From a checkpoint of a small transformer trained on Wikipedia: 2 heads of 64, biases.
Each number is 50 + 15 x the weight over its row's rms, rounded and kept within 0 to 99. Layers, rows and columns count from 0. The size before them is the row's rms in percent of the matrix's.

# v: layer 16 attention value, 128x128, rms 0.194, rows 83-109, columns 0-127
# o: layer 16 attention output (transposed), 128x128, rms 0.149, rows 83-109, columns 0-127
v83 105:74 52 45 32 71 69 48 38 55 42 53 56 37 29 45 61 87 34 50 44 48 76 55 49 73 68 39 64 44 27 66 50 42 63 46 13 25 49 41 15 48 28 61 32 44 66 54 44 52 54 43 31 33 63 35 61 32 79 50 41 36 35 34 39 31 70 67 54 49 17 21 43 63 54 38 39 36 12 40 49 63 52 34 43 38 37 33 62 48 39 34 73 55 46 46 37 42 66 51 84 44 55 44 33 64 59 61 49 51 25 51 59 56 69 50 74 63 62 33 75 46 63 55 49 52 58 44 75
o83 100:24 73 39 56 35 51 46 42 42 37 59 49 51 65 51 35 31 34 69 68 86 51 49 52 41 50 57 54 49 75 60 41 53 52 55 67 42 53 33 34 38 70 51 51 54 42 70 58 53 39 51 85 48 31 72 81 38 14 41 71 54 69 66 61 54 53 38 53 41 68 58 23 62 54 58 43 45 39 48 58 27 46 55 06 56 63 70 32 50 44 48 51 31 56 41 75 60 29 37 18 51 57 46 43 43 48 78 74 38 60 29 60 12 65 49 30 46 41 25 44 46 65 44 62 57 53 74 25
v84 112:23 40 50 71 40 49 40 65 25 32 38 30 17 60 38 47 48 67 38 46 50 52 31 24 56 56 33 48 46 36 40 55 64 46 55 21 92 56 53 72 56 58 69 44 76 52 34 43 80 52 79 63 75 30 41 31 45 58 70 51 42 65 44 29 71 16 39 54 59 46 54 68 43 54 53 35 41 52 72 45 51 69 68 39 59 73 55 61 60 41 51 49 46 67 62 37 48 23 41 49 55 62 49 41 36 28 52 52 31 49 28 46 49 63 41 52 46 67 74 55 76 33 55 19 69 65 63 24
o84 113:66 24 65 58 56 39 52 63 66 45 74 78 61 66 53 37 38 59 76 33 57 30 55 74 65 37 66 58 21 65 45 55 76 38 20 51 00 39 44 56 63 37 31 61 27 52 37 47 52 62 38 37 60 46 28 52 51 76 45 51 53 37 53 46 50 47 38 35 52 66 49 81 61 65 56 47 39 57 75 36 68 44 42 45 35 33 19 29 41 42 66 46 51 49 34 70 62 58 55 63 71 49 41 67 12 57 50 49 68 56 52 51 29 42 42 53 32 36 62 66 34 37 65 54 44 56 36 78
v85 111:38 56 48 72 21 72 34 45 21 42 11 36 63 50 35 46 66 58 64 49 47 26 69 34 40 61 69 33 56 61 51 73 54 45 45 46 38 61 78 50 52 69 39 57 56 26 76 41 45 40 40 55 63 68 41 78 41 42 46 56 50 52 35 31 34 31 41 45 77 57 54 29 61 34 40 62 41 47 59 13 39 64 49 63 46 33 51 43 83 43 60 56 73 34 42 34 47 33 61 27 65 41 47 73 47 29 27 35 90 47 56 37 44 55 62 32 51 49 63 55 47 18 50 35 66 55 67 42
o85 105:25 30 77 40 61 63 89 40 54 70 33 49 34 43 73 65 43 60 75 36 40 62 45 53 50 26 34 63 35 52 34 23 47 55 57 55 40 61 37 42 81 26 61 35 50 74 62 69 44 52 55 46 33 68 62 40 61 19 28 38 54 24 33 38 71 54 68 53 66 67 52 75 38 46 61 55 50 65 42 25 59 62 61 53 54 52 50 38 33 58 56 18 57 70 51 51 62 28 36 30 50 81 23 55 30 56 33 37 47 23 65 55 59 42 32 43 46 59 40 56 46 67 48 48 55 51 59 82
v86 106:33 43 57 52 25 25 33 37 42 57 51 75 32 57 58 42 64 54 37 53 83 54 40 56 55 59 46 69 38 40 33 56 25 64 41 39 61 63 42 57 63 37 65 53 68 32 58 81 59 17 51 41 62 41 54 35 35 50 45 58 45 45 42 64 46 50 16 73 35 36 59 29 40 80 40 63 57 57 46 44 68 63 83 22 43 61 74 42 79 87 27 44 49 59 41 80 51 28 42 47 57 62 47 61 24 37 40 37 54 60 52 60 73 48 34 37 42 57 30 55 60 59 27 30 36 62 33 34
o86 109:59 10 67 76 49 62 43 47 37 33 23 58 55 30 54 35 55 60 53 54 41 21 55 70 41 37 45 53 81 66 73 36 74 39 67 70 61 48 62 39 30 85 62 24 60 58 44 26 65 44 36 28 42 52 30 41 34 83 46 20 45 39 49 22 51 58 62 43 54 67 31 72 44 22 49 51 69 52 61 53 59 40 37 74 58 62 40 37 44 64 44 39 55 62 54 54 60 41 53 52 54 34 52 63 62 58 61 45 79 59 35 49 22 48 44 48 59 63 62 56 39 67 59 36 43 53 75 16
v87 090:46 62 57 15 60 45 39 54 42 54 34 60 50 31 50 42 59 46 49 23 45 64 75 48 48 38 78 64 52 60 78 81 49 43 42 52 59 63 52 23 37 57 52 24 54 40 57 42 59 55 46 42 57 41 25 89 54 57 49 39 27 50 47 44 44 72 68 50 43 50 62 40 78 54 18 26 37 38 42 25 30 53 35 76 47 32 38 58 72 60 55 43 53 59 51 43 46 29 54 39 33 41 41 66 52 47 40 47 81 53 67 89 61 60 57 60 84 35 40 62 28 25 44 53 46 41 55 12
o87 092:42 42 64 34 53 73 58 47 35 65 42 56 24 44 49 49 53 52 78 48 54 54 35 40 47 62 72 35 36 39 72 37 84 41 51 78 41 40 64 64 38 41 47 44 33 35 53 51 55 50 35 31 46 44 58 39 42 46 57 65 52 49 48 14 61 65 56 79 56 56 13 37 39 68 59 83 56 60 18 70 42 42 63 31 66 49 63 42 37 58 87 54 62 66 58 41 51 29 68 58 45 27 60 42 58 35 45 66 53 30 59 44 30 59 49 54 41 29 26 29 34 53 40 30 34 63 83 83
v88 092:70 48 32 63 54 70 55 51 67 38 49 29 48 81 49 55 48 82 56 22 24 81 48 52 80 41 64 57 53 69 48 31 43 53 39 61 47 51 39 43 74 26 40 40 54 36 65 64 53 47 46 34 51 61 63 33 47 69 48 33 53 69 27 50 38 33 47 37 26 59 66 50 40 40 14 73 38 54 48 39 54 73 34 29 65 65 48 46 23 73 50 82 64 24 53 36 27 49 65 57 52 39 50 43 36 65 65 35 31 64 72 65 34 41 32 47 51 26 43 43 56 69 58 47 27 47 77 36
o88 090:61 49 59 31 34 76 73 40 43 35 74 50 68 47 33 50 43 40 51 59 59 37 46 53 63 68 78 41 51 65 49 47 31 62 59 45 35 59 26 50 11 64 71 67 32 46 35 28 67 47 41 39 56 58 56 54 55 42 51 43 36 50 51 77 55 54 53 52 27 35 14 46 46 68 93 52 38 46 48 34 24 68 34 39 51 62 42 75 47 29 49 25 55 50 45 51 75 30 68 40 56 45 23 52 53 68 33 57 62 41 46 09 76 41 41 52 45 71 71 50 56 69 47 32 76 70 46 56
v89 109:55 41 75 42 69 84 55 36 61 60 55 55 51 50 39 49 47 50 61 53 58 43 39 54 50 62 41 53 46 31 52 32 59 47 56 71 48 14 65 48 55 73 43 83 21 41 32 46 37 35 70 45 28 74 53 35 64 49 09 39 67 71 44 59 48 71 59 39 48 45 52 24 51 50 71 52 42 40 44 80 72 61 54 57 63 51 32 65 35 58 65 74 72 37 49 50 54 81 46 72 69 56 46 46 61 27 12 51 79 45 57 51 32 31 32 50 58 36 47 55 50 42 82 67 30 36 70 54
o89 114:44 81 48 41 73 35 59 46 26 44 60 45 63 39 51 57 42 61 40 45 56 39 71 47 30 64 52 43 32 71 64 51 60 78 30 24 49 62 43 43 64 48 39 48 55 59 51 84 49 74 47 37 27 41 57 56 58 56 58 74 47 51 53 80 63 58 38 51 50 12 43 53 14 44 13 61 50 43 45 45 18 47 43 59 79 34 63 37 71 33 45 83 50 66 49 35 30 59 64 34 36 47 26 51 44 73 61 49 41 79 24 53 52 43 54 52 43 63 37 44 52 36 30 41 84 44 46 69
v90 113:49 41 53 31 64 69 42 75 53 46 60 73 52 49 54 41 71 46 41 40 54 59 42 57 67 54 77 25 64 35 51 58 57 52 52 14 58 53 31 52 69 45 51 38 57 63 31 26 49 56 73 30 59 45 42 53 53 80 44 51 30 51 67 22 48 75 49 63 64 41 64 41 47 70 58 40 57 38 61 45 39 40 42 72 13 42 51 57 49 24 48 32 37 68 72 48 44 29 45 48 28 35 58 51 46 82 69 41 47 12 63 26 32 44 60 92 43 61 53 55 39 46 12 57 39 55 73 52
o90 112:36 65 61 72 46 25 57 61 56 51 48 50 42 48 47 50 43 60 50 65 85 40 56 61 56 51 57 62 79 55 39 42 37 60 33 80 55 47 75 58 50 68 59 36 55 25 65 55 43 52 35 41 80 15 56 44 42 22 69 29 44 41 43 57 60 43 73 54 31 69 91 53 50 29 32 42 30 38 28 43 52 50 39 16 66 66 46 57 47 64 60 54 46 69 43 42 31 65 57 51 51 56 54 57 47 19 55 18 58 18 56 61 62 65 79 31 50 29 48 59 51 63 28 32 26 65 39 54
v91 096:61 51 62 46 78 49 67 75 58 70 67 62 41 49 35 42 55 59 30 36 52 63 29 60 49 33 44 40 49 61 33 56 42 55 28 48 83 41 35 60 22 66 63 50 56 45 40 65 48 45 42 47 40 34 59 68 68 33 49 41 71 64 57 57 56 50 46 47 56 52 71 40 42 32 37 58 59 51 26 34 67 77 62 58 17 85 64 54 37 35 71 34 35 69 45 51 59 76 60 61 45 49 51 46 51 52 49 43 55 85 38 44 33 34 37 12 18 29 47 07 48 64 68 76 65 57 59 61
o91 100:71 76 39 59 46 50 57 54 49 44 31 64 60 72 44 72 48 87 24 63 32 46 46 57 42 74 48 74 30 38 32 76 37 39 61 56 29 46 48 59 53 41 39 55 62 74 60 68 80 80 57 29 32 47 35 65 42 86 37 12 30 66 65 78 42 56 54 49 42 37 43 41 34 58 82 35 45 34 62 65 56 44 50 49 33 31 59 32 46 52 55 60 39 44 39 67 46 42 74 51 39 35 42 34 60 39 53 26 69 25 40 55 38 37 41 53 66 47 76 42 61 62 39 36 58 50 45 27
v92 114:28 44 57 68 41 56 24 76 57 40 48 34 58 54 76 42 57 68 66 76 40 41 56 68 70 61 61 68 34 46 28 51 36 47 58 43 49 52 39 62 70 46 26 54 35 54 57 54 63 42 53 55 65 45 47 38 57 68 54 28 66 31 42 51 64 38 28 62 36 38 70 45 34 74 57 83 56 76 39 45 51 32 47 44 73 38 56 46 50 49 47 39 26 38 47 47 25 12 48 55 29 40 49 49 13 71 85 44 13 49 47 58 48 48 63 70 79 58 26 54 75 55 45 45 35 43 37 25
o92 106:51 61 71 45 74 32 53 45 06 66 56 27 56 63 54 32 36 42 84 61 58 44 36 70 55 39 63 41 51 29 50 31 63 47 71 57 52 34 63 65 37 73 41 51 31 41 55 38 58 50 63 23 73 42 28 50 24 34 43 51 80 73 48 64 38 59 39 44 72 46 21 74 50 30 32 30 49 46 55 49 46 75 41 54 32 68 33 64 57 52 27 53 52 42 67 59 70 70 28 48 65 65 48 36 63 56 46 43 70 52 42 35 79 41 48 71 26 54 53 75 54 58 56 50 32 21 47 42
v93 108:34 68 41 62 08 47 46 47 58 55 42 30 56 73 35 54 65 65 76 43 82 49 26 60 57 60 28 27 62 66 24 48 44 47 67 41 38 52 67 22 65 56 42 63 51 28 67 59 44 31 36 65 66 59 33 26 19 44 50 56 62 51 74 68 49 55 19 21 20 54 70 44 29 43 43 59 59 57 57 49 63 62 27 31 66 66 28 31 40 60 67 53 62 45 58 34 65 39 65 66 65 54 50 65 54 39 64 60 54 43 64 48 37 40 34 34 30 68 61 59 67 63 59 40 34 61 48 67
o93 118:54 41 70 46 54 30 48 58 32 42 70 59 59 64 66 70 50 29 26 70 34 06 34 36 48 60 60 48 34 75 45 61 46 60 37 71 56 64 58 72 30 56 62 49 36 68 80 32 36 47 59 77 24 55 25 27 70 47 63 54 43 59 49 49 59 48 64 55 53 74 40 62 59 49 58 47 38 56 62 24 51 60 48 53 49 60 56 83 20 65 58 40 34 65 54 56 21 51 32 49 58 52 43 48 49 79 48 49 51 48 15 48 48 34 40 73 59 44 73 46 22 39 24 51 41 23 28 46
v94 111:65 40 64 55 45 48 39 52 45 49 45 33 26 83 32 75 72 55 53 54 68 53 64 48 73 64 50 37 46 46 44 26 56 07 67 40 23 54 36 58 59 38 55 76 72 60 47 75 55 38 45 60 73 58 73 11 57 68 42 76 41 53 45 50 47 54 51 25 41 40 56 47 32 62 62 45 52 66 65 52 46 44 38 30 35 57 35 38 46 65 33 47 58 71 45 40 64 39 58 51 58 58 85 47 57 65 58 73 44 23 77 51 50 39 43 46 53 57 47 58 88 52 48 10 30 33 47 71
o94 116:59 52 46 71 67 48 71 68 30 31 56 54 41 35 53 67 39 41 33 69 82 36 70 39 46 55 44 35 42 63 54 66 27 65 50 57 66 29 38 60 58 48 48 51 52 42 47 43 45 45 40 62 24 33 60 60 28 55 42 72 20 64 37 40 48 24 40 40 48 55 35 68 34 47 40 63 30 52 54 38 48 39 63 52 87 43 24 87 84 34 60 15 57 49 55 51 51 79 15 46 78 23 35 63 50 63 52 34 87 63 59 54 51 40 61 38 69 47 51 49 52 56 61 38 52 53 33 47
v95 105:45 48 74 50 40 72 47 43 29 66 68 88 30 33 40 42 51 24 07 44 56 22 28 65 56 43 69 62 60 53 58 44 49 41 59 47 62 54 61 54 39 54 58 69 54 18 20 51 67 42 49 62 48 23 34 60 42 60 69 48 33 75 66 69 54 67 54 33 70 25 51 25 51 20 58 59 37 54 51 75 30 49 65 48 57 68 48 53 70 61 39 48 45 55 60 21 42 52 42 57 38 36 57 54 74 39 60 40 59 82 39 58 48 75 77 51 42 40 31 59 48 36 62 45 65 49 70 37
o95 108:43 60 43 62 84 37 41 38 38 28 53 49 54 39 45 57 52 58 65 31 52 55 47 66 52 74 57 29 10 47 52 16 66 45 44 50 18 45 47 44 48 45 17 40 35 39 50 63 52 45 49 60 54 62 66 32 47 54 70 44 45 56 62 39 46 54 58 58 11 34 79 34 56 71 54 45 93 38 48 43 62 49 62 55 53 66 34 36 55 58 58 62 64 45 51 48 37 63 44 81 47 60 54 29 64 59 33 69 53 73 34 56 25 42 34 41 60 45 78 21 64 99 43 49 44 43 46 49
v96 102:27 38 74 43 37 50 40 58 32 81 66 63 34 35 50 60 63 46 41 25 33 48 46 68 59 40 68 21 60 42 62 67 53 57 29 42 55 57 81 51 37 67 48 37 73 64 25 75 48 44 75 47 61 16 24 87 44 58 33 30 20 31 49 50 50 61 41 45 29 48 58 76 58 36 51 45 55 58 61 73 51 41 41 97 56 39 49 44 64 66 40 26 37 55 43 53 38 35 58 12 50 54 64 50 55 48 46 21 62 64 46 54 62 55 49 39 52 53 33 43 49 56 68 47 54 54 35 64
o96 117:38 51 52 80 72 18 46 47 42 73 31 46 53 47 63 49 60 77 52 71 47 61 52 54 34 51 52 65 39 38 53 36 56 67 54 56 30 62 29 59 51 57 64 42 44 12 65 46 49 53 73 61 41 53 38 28 62 51 73 35 62 41 47 34 39 35 72 67 29 73 17 42 33 57 49 36 55 72 53 39 60 34 63 74 27 58 42 35 28 41 46 33 91 36 71 63 50 28 52 53 63 54 54 54 39 50 46 53 62 33 54 56 32 61 65 49 74 23 35 23 75 42 48 71 27 71 44 61
v97 116:33 41 30 58 38 30 80 49 48 46 00 56 08 43 20 61 57 71 51 57 57 17 35 39 45 50 40 74 56 55 44 64 39 33 59 53 49 54 63 42 26 28 68 48 54 41 33 52 25 56 79 53 62 56 32 46 16 49 62 88 49 79 55 39 43 32 38 50 69 46 41 28 54 53 63 63 36 43 66 42 60 64 55 37 51 44 34 44 60 51 56 49 58 63 56 49 43 57 39 48 88 46 50 52 46 18 57 61 46 41 59 47 34 48 43 37 50 61 84 50 74 45 51 45 69 69 52 46
o97 114:50 33 60 60 61 58 27 54 41 46 52 46 44 46 47 59 41 16 31 46 52 70 62 57 39 36 47 47 26 47 50 23 84 24 48 67 17 56 36 43 62 53 71 61 81 75 53 51 68 60 12 49 45 49 65 44 33 70 45 70 40 37 39 36 56 48 44 26 48 76 67 64 59 56 71 73 63 48 47 26 68 36 44 71 73 33 71 36 38 53 48 55 38 53 82 43 53 42 70 32 52 59 56 58 47 52 55 44 49 53 35 32 50 28 78 45 66 45 73 22 28 48 46 67 42 34 25 55
v98 104:32 37 64 64 34 22 53 52 54 54 27 42 55 49 56 67 31 51 72 41 38 35 55 38 51 24 23 55 61 58 35 56 56 42 41 66 38 36 63 31 57 49 75 67 52 61 61 40 36 48 53 48 70 32 44 74 25 45 50 68 63 37 68 88 60 44 30 33 68 32 31 37 24 24 39 49 40 38 73 45 48 59 69 23 62 58 65 28 30 52 60 27 49 29 66 44 37 45 66 61 83 51 46 70 48 45 64 57 34 30 37 59 60 53 43 45 57 70 68 42 66 80 80 72 46 45 34 56
o98 107:65 16 33 44 41 65 45 34 79 61 36 68 24 70 44 27 32 34 49 70 46 75 54 44 46 64 69 48 51 25 42 48 64 50 57 55 31 64 58 39 47 31 40 49 20 43 49 50 65 57 54 38 67 46 44 58 88 54 51 65 34 72 69 43 52 54 24 40 57 82 39 70 56 50 51 57 61 66 49 28 51 56 55 73 38 21 62 82 59 62 33 65 53 49 18 68 37 56 27 42 38 66 67 47 56 47 55 33 41 54 70 57 43 40 46 53 37 70 47 06 43 47 30 55 59 56 28 36
v99 104:39 48 58 44 54 62 60 26 54 44 44 54 31 54 60 50 57 63 29 50 47 16 65 47 80 46 22 45 47 28 41 48 26 24 64 41 46 58 39 60 79 47 49 62 37 71 39 29 57 33 60 40 60 58 48 52 35 60 54 54 55 54 45 48 71 53 54 50 40 23 42 55 36 37 74 41 45 26 58 51 37 74 46 62 73 77 22 57 63 69 64 46 54 57 75 27 68 72 53 70 53 68 44 14 56 27 55 57 54 27 48 37 27 40 33 72 63 40 63 27 55 63 65 52 52 57 97 69
o99 110:54 51 41 65 42 28 70 89 46 65 99 44 54 60 25 55 29 57 66 63 57 31 32 57 29 49 48 64 57 66 35 37 49 61 35 62 46 48 69 73 44 53 57 52 46 30 53 59 59 43 31 84 38 53 65 51 45 49 27 49 24 47 57 58 27 51 79 42 57 40 35 38 40 58 24 62 69 58 49 63 51 50 39 38 46 12 49 49 34 65 49 72 34 57 03 34 53 35 45 60 42 62 40 52 51 56 28 44 49 73 55 54 48 28 87 51 60 57 63 49 44 55 59 35 51 55 30 38
v100 122:34 58 61 72 57 58 59 45 56 28 28 41 66 66 25 48 42 62 54 29 85 53 51 14 52 72 56 40 38 47 38 37 45 49 46 37 37 37 64 43 43 63 55 45 38 70 66 53 38 43 41 29 52 50 49 26 44 44 49 74 63 63 51 37 31 51 54 32 62 54 41 15 72 57 49 40 43 35 58 44 26 46 74 51 58 61 39 50 39 47 55 41 64 51 48 54 40 42 81 61 94 41 62 55 69 12 37 47 69 25 57 46 60 42 41 45 32 48 79 68 51 15 25 49 57 64 87 47
o100 114:40 52 57 46 65 91 45 64 64 75 46 57 44 46 26 38 55 50 54 42 41 29 77 59 31 27 21 63 29 71 60 76 57 76 54 64 33 58 54 41 61 28 46 38 33 45 60 60 47 64 46 36 26 55 71 53 50 31 37 62 39 62 59 49 68 44 32 49 48 62 63 54 73 45 34 53 51 36 58 36 53 56 48 39 68 12 64 24 10 64 65 37 48 49 58 31 67 56 39 29 44 54 65 69 49 53 68 41 33 58 28 21 55 38 67 44 62 88 58 59 51 57 64 26 42 56 32 40
v101 100:35 44 79 55 45 56 36 60 52 69 70 61 40 46 70 60 40 48 47 61 66 25 32 65 45 45 51 41 66 57 12 48 30 73 59 68 52 45 69 33 68 84 39 52 18 20 57 45 76 35 34 47 44 69 36 58 34 47 63 64 55 49 76 51 58 58 59 56 48 32 78 24 25 70 46 60 56 60 34 58 32 61 88 43 61 30 48 50 48 50 42 32 62 28 37 45 37 36 66 37 47 48 62 56 64 55 40 39 52 64 44 52 50 67 59 55 60 36 23 53 65 55 45 60 07 26 37 37
o101 108:32 40 55 49 43 47 39 16 25 53 51 35 72 63 52 39 63 50 54 23 61 34 61 59 47 72 63 63 22 54 53 54 36 66 66 55 52 28 49 44 71 51 46 64 40 46 54 40 46 48 79 24 51 46 57 53 34 56 64 28 73 44 36 72 55 71 53 60 59 65 37 35 47 14 32 47 85 41 58 35 46 66 60 66 51 37 56 45 73 62 56 62 58 99 64 40 45 32 29 64 16 44 27 25 70 30 59 45 60 42 41 68 56 60 22 57 60 64 67 58 36 48 56 54 40 36 63 48
v102 107:26 51 68 75 20 70 25 43 69 49 42 18 43 71 51 70 61 42 54 46 48 33 60 43 61 35 42 46 50 61 53 41 41 37 80 49 29 72 36 46 71 47 57 27 61 45 40 38 49 50 57 42 65 38 35 30 55 46 63 62 47 59 55 33 68 37 56 46 48 27 40 39 41 62 54 43 62 64 79 39 65 45 61 53 77 23 41 38 55 37 61 51 55 24 50 41 64 19 34 31 58 64 60 34 47 65 46 72 35 27 62 73 39 30 39 61 72 77 49 57 93 49 41 43 27 23 59 61
o102 102:20 56 65 59 87 45 58 70 38 51 52 43 48 67 28 42 46 64 67 52 22 68 52 55 67 48 64 31 47 60 67 35 60 61 20 42 37 32 31 45 44 42 67 68 33 40 72 42 23 56 39 67 58 73 57 55 23 48 29 63 63 61 40 88 62 60 31 52 48 52 18 67 44 52 41 53 19 57 52 54 50 38 60 53 68 71 60 66 53 34 64 33 48 68 43 46 56 77 29 44 42 58 58 49 64 55 50 23 46 30 56 72 64 37 63 42 28 52 48 22 32 24 60 38 26 64 52 42
v103 092:44 54 25 51 57 41 32 61 62 46 73 70 61 52 85 61 62 73 26 76 52 68 87 55 64 45 51 64 44 52 63 48 52 66 65 52 42 44 21 39 74 43 53 53 53 60 34 68 52 46 68 39 51 52 66 54 47 55 46 69 34 31 48 53 51 33 45 55 54 66 51 95 40 73 60 47 54 48 35 43 22 21 58 26 60 30 55 77 39 28 38 31 46 58 63 58 32 44 39 41 65 40 37 35 49 61 43 52 37 53 27 65 45 46 49 85 75 34 60 60 51 57 68 42 30 40 15 26
o103 093:48 34 76 52 71 47 46 42 37 76 37 48 24 53 28 37 27 57 75 28 86 34 55 33 50 25 58 42 56 34 61 40 23 34 60 53 62 41 67 43 58 81 43 51 42 50 21 34 49 52 40 82 46 51 42 50 48 56 58 71 45 69 26 57 69 68 42 37 50 59 20 52 76 71 41 66 55 36 86 40 57 61 65 27 24 42 47 41 46 37 60 47 66 40 37 37 51 45 76 41 38 45 60 55 60 30 63 63 83 48 59 54 49 75 33 57 31 44 55 74 47 51 51 44 34 47 59 64
v104 110:40 54 35 37 49 75 41 49 63 51 50 60 44 33 73 55 51 44 42 58 42 11 23 61 63 47 69 45 62 54 29 33 42 34 61 61 54 55 35 61 52 45 41 52 33 19 58 58 81 42 32 81 29 53 53 77 53 60 72 50 45 66 35 47 48 71 49 66 52 31 55 52 58 50 27 46 30 54 48 30 72 42 53 49 69 60 44 62 61 51 66 63 34 72 62 69 49 22 41 53 29 33 39 56 25 64 72 77 44 54 29 32 27 58 74 47 70 44 55 35 45 41 49 44 24 22 65 12
o104 104:56 45 29 42 65 22 52 56 64 58 38 21 50 71 61 68 42 58 21 38 59 60 20 71 76 38 48 60 30 67 15 26 73 51 51 28 60 31 60 48 41 58 51 45 38 48 46 40 42 26 43 41 52 51 53 29 39 58 45 43 67 59 65 35 64 47 58 60 25 52 47 09 39 50 46 49 68 56 39 52 63 58 26 51 36 50 50 64 46 55 55 55 57 71 38 53 65 68 71 68 61 33 91 53 66 41 33 47 77 35 71 54 70 39 36 63 51 41 58 60 21 59 23 72 74 62 58 51
v105 112:46 40 20 59 47 66 58 62 43 24 51 45 32 59 24 31 47 64 31 31 44 59 53 53 60 66 67 80 31 64 47 66 66 39 74 43 65 67 63 18 26 45 66 41 74 52 58 60 47 40 58 55 48 40 50 14 60 53 63 72 66 39 65 47 34 35 53 29 47 39 49 60 39 67 54 62 53 51 34 54 38 44 50 34 32 78 37 63 38 76 67 58 46 49 42 27 03 52 63 88 81 58 34 44 54 63 73 54 35 40 47 52 50 70 32 43 54 61 53 56 46 25 35 50 43 64 54 39
o105 121:67 54 42 30 76 47 32 34 63 80 59 53 84 51 45 56 27 37 59 55 63 52 75 48 57 47 45 43 73 38 53 52 48 50 34 37 21 61 28 61 40 49 50 44 41 57 47 35 86 37 28 53 48 49 58 54 38 41 49 59 28 82 54 50 57 65 42 72 33 63 42 42 62 58 69 58 37 62 38 59 43 27 45 23 45 42 60 55 39 46 50 21 37 53 80 64 86 71 38 45 49 16 77 53 54 49 55 71 66 30 13 46 30 33 37 62 44 50 81 60 54 41 57 38 60 47 32 57
v106 101:59 41 69 49 64 40 39 41 47 52 48 92 37 42 56 61 55 53 56 61 44 43 46 76 76 61 33 63 51 43 80 32 61 48 50 43 51 21 73 55 72 37 63 65 64 39 22 50 42 41 82 47 49 74 65 53 34 65 29 51 56 49 55 65 46 48 29 44 39 38 36 30 12 51 51 68 33 47 54 69 57 38 59 38 63 38 61 41 38 55 31 64 50 29 72 38 45 63 41 53 91 43 60 45 42 46 39 42 50 45 63 42 32 57 32 57 59 74 44 43 56 83 95 52 54 55 14 48
o106 101:55 54 61 65 54 39 65 46 22 24 68 31 57 60 29 23 54 69 67 48 43 71 65 37 32 45 59 35 52 33 26 30 52 57 61 62 43 48 39 52 37 76 62 38 58 75 44 38 39 42 38 51 65 35 35 53 78 69 25 52 52 63 42 62 62 67 29 33 33 55 61 46 38 56 53 67 53 48 43 19 45 37 29 72 49 42 67 36 87 35 62 48 56 49 57 70 23 50 31 35 47 67 47 66 38 57 55 60 77 87 58 78 31 43 62 47 29 30 74 35 62 69 26 48 57 51 45 54
v107 111:68 51 44 65 84 52 54 51 38 48 36 38 28 60 47 53 47 66 51 45 17 57 72 41 48 43 70 41 46 62 90 58 64 55 29 61 58 51 28 44 53 20 61 42 68 73 41 60 60 54 48 63 19 66 43 49 66 58 92 52 70 45 15 43 24 39 61 54 54 50 68 39 44 56 43 68 28 39 24 58 37 54 74 30 55 40 11 35 38 53 58 65 52 61 59 35 17 66 39 69 60 47 46 35 64 36 60 63 43 67 49 29 30 46 57 62 49 51 56 56 53 32 49 69 29 51 52 33
o107 111:46 56 57 33 64 63 79 37 68 51 52 51 50 49 23 63 46 13 75 40 77 61 63 33 46 73 60 51 29 44 43 49 35 26 49 47 50 52 43 36 41 72 37 58 43 40 45 54 58 47 37 38 60 34 53 46 13 41 53 48 50 44 53 80 47 55 42 22 31 58 46 28 68 61 53 70 56 48 60 38 67 38 33 50 47 51 69 29 32 55 49 55 53 26 65 50 68 64 63 34 58 65 52 71 37 62 37 60 52 54 41 77 56 42 32 41 53 62 44 39 74 21 66 22 99 68 52 44
v108 087:32 34 39 61 62 43 55 50 33 51 50 09 65 48 39 54 44 73 39 20 19 61 53 21 40 61 52 61 63 31 50 51 59 49 30 44 60 56 57 60 49 28 43 50 59 72 06 14 48 64 71 39 53 76 65 46 62 57 62 39 48 37 41 31 30 60 59 41 46 79 58 53 55 50 69 75 32 53 53 52 34 23 59 48 70 58 35 58 36 66 70 40 24 69 53 61 36 30 35 44 52 35 47 40 41 50 48 36 48 82 43 61 33 64 55 48 48 22 66 77 38 35 34 34 39 68 52 47
o108 093:60 55 53 46 58 73 42 43 70 75 42 52 50 28 56 44 57 41 54 63 55 80 61 81 67 41 41 54 61 55 42 43 47 23 65 58 50 60 29 29 43 62 60 55 41 27 61 49 55 51 45 55 55 49 44 31 26 66 71 59 32 34 41 63 60 44 38 57 37 31 36 40 55 58 74 37 84 29 45 54 50 60 38 47 61 36 55 43 35 45 25 76 57 58 63 47 12 51 75 45 79 62 28 62 31 40 02 51 69 26 44 56 42 61 69 69 47 54 46 69 60 50 75 10 44 59 39 51
v109 118:47 34 77 19 83 61 54 43 34 49 49 73 59 63 52 48 74 52 58 39 38 61 53 42 43 60 43 54 56 45 51 71 66 43 52 23 50 24 80 62 37 48 45 59 38 65 42 31 50 35 40 57 41 82 37 78 33 69 39 64 49 38 38 49 17 54 58 32 45 55 46 48 54 46 49 48 48 28 50 64 50 32 21 61 66 36 50 22 42 57 27 70 62 22 60 27 32 81 60 73 72 58 51 41 71 33 41 39 50 61 63 52 40 68 47 55 33 46 57 45 28 52 81 43 51 54 44 90
o109 111:44 93 61 49 52 28 62 56 60 59 90 06 62 53 62 40 52 43 43 68 78 38 64 54 36 28 48 52 61 47 52 57 34 59 46 87 42 72 36 28 38 35 33 43 53 27 55 66 52 28 70 39 29 71 38 32 86 48 48 56 41 45 42 58 63 54 42 49 51 51 58 65 45 59 77 52 49 52 33 39 41 58 54 60 61 47 56 45 37 41 60 46 66 51 45 60 37 22 30 08 50 40 34 60 50 65 43 70 46 55 45 54 59 43 54 36 44 54 59 53 72 36 18 41 58 17 72 49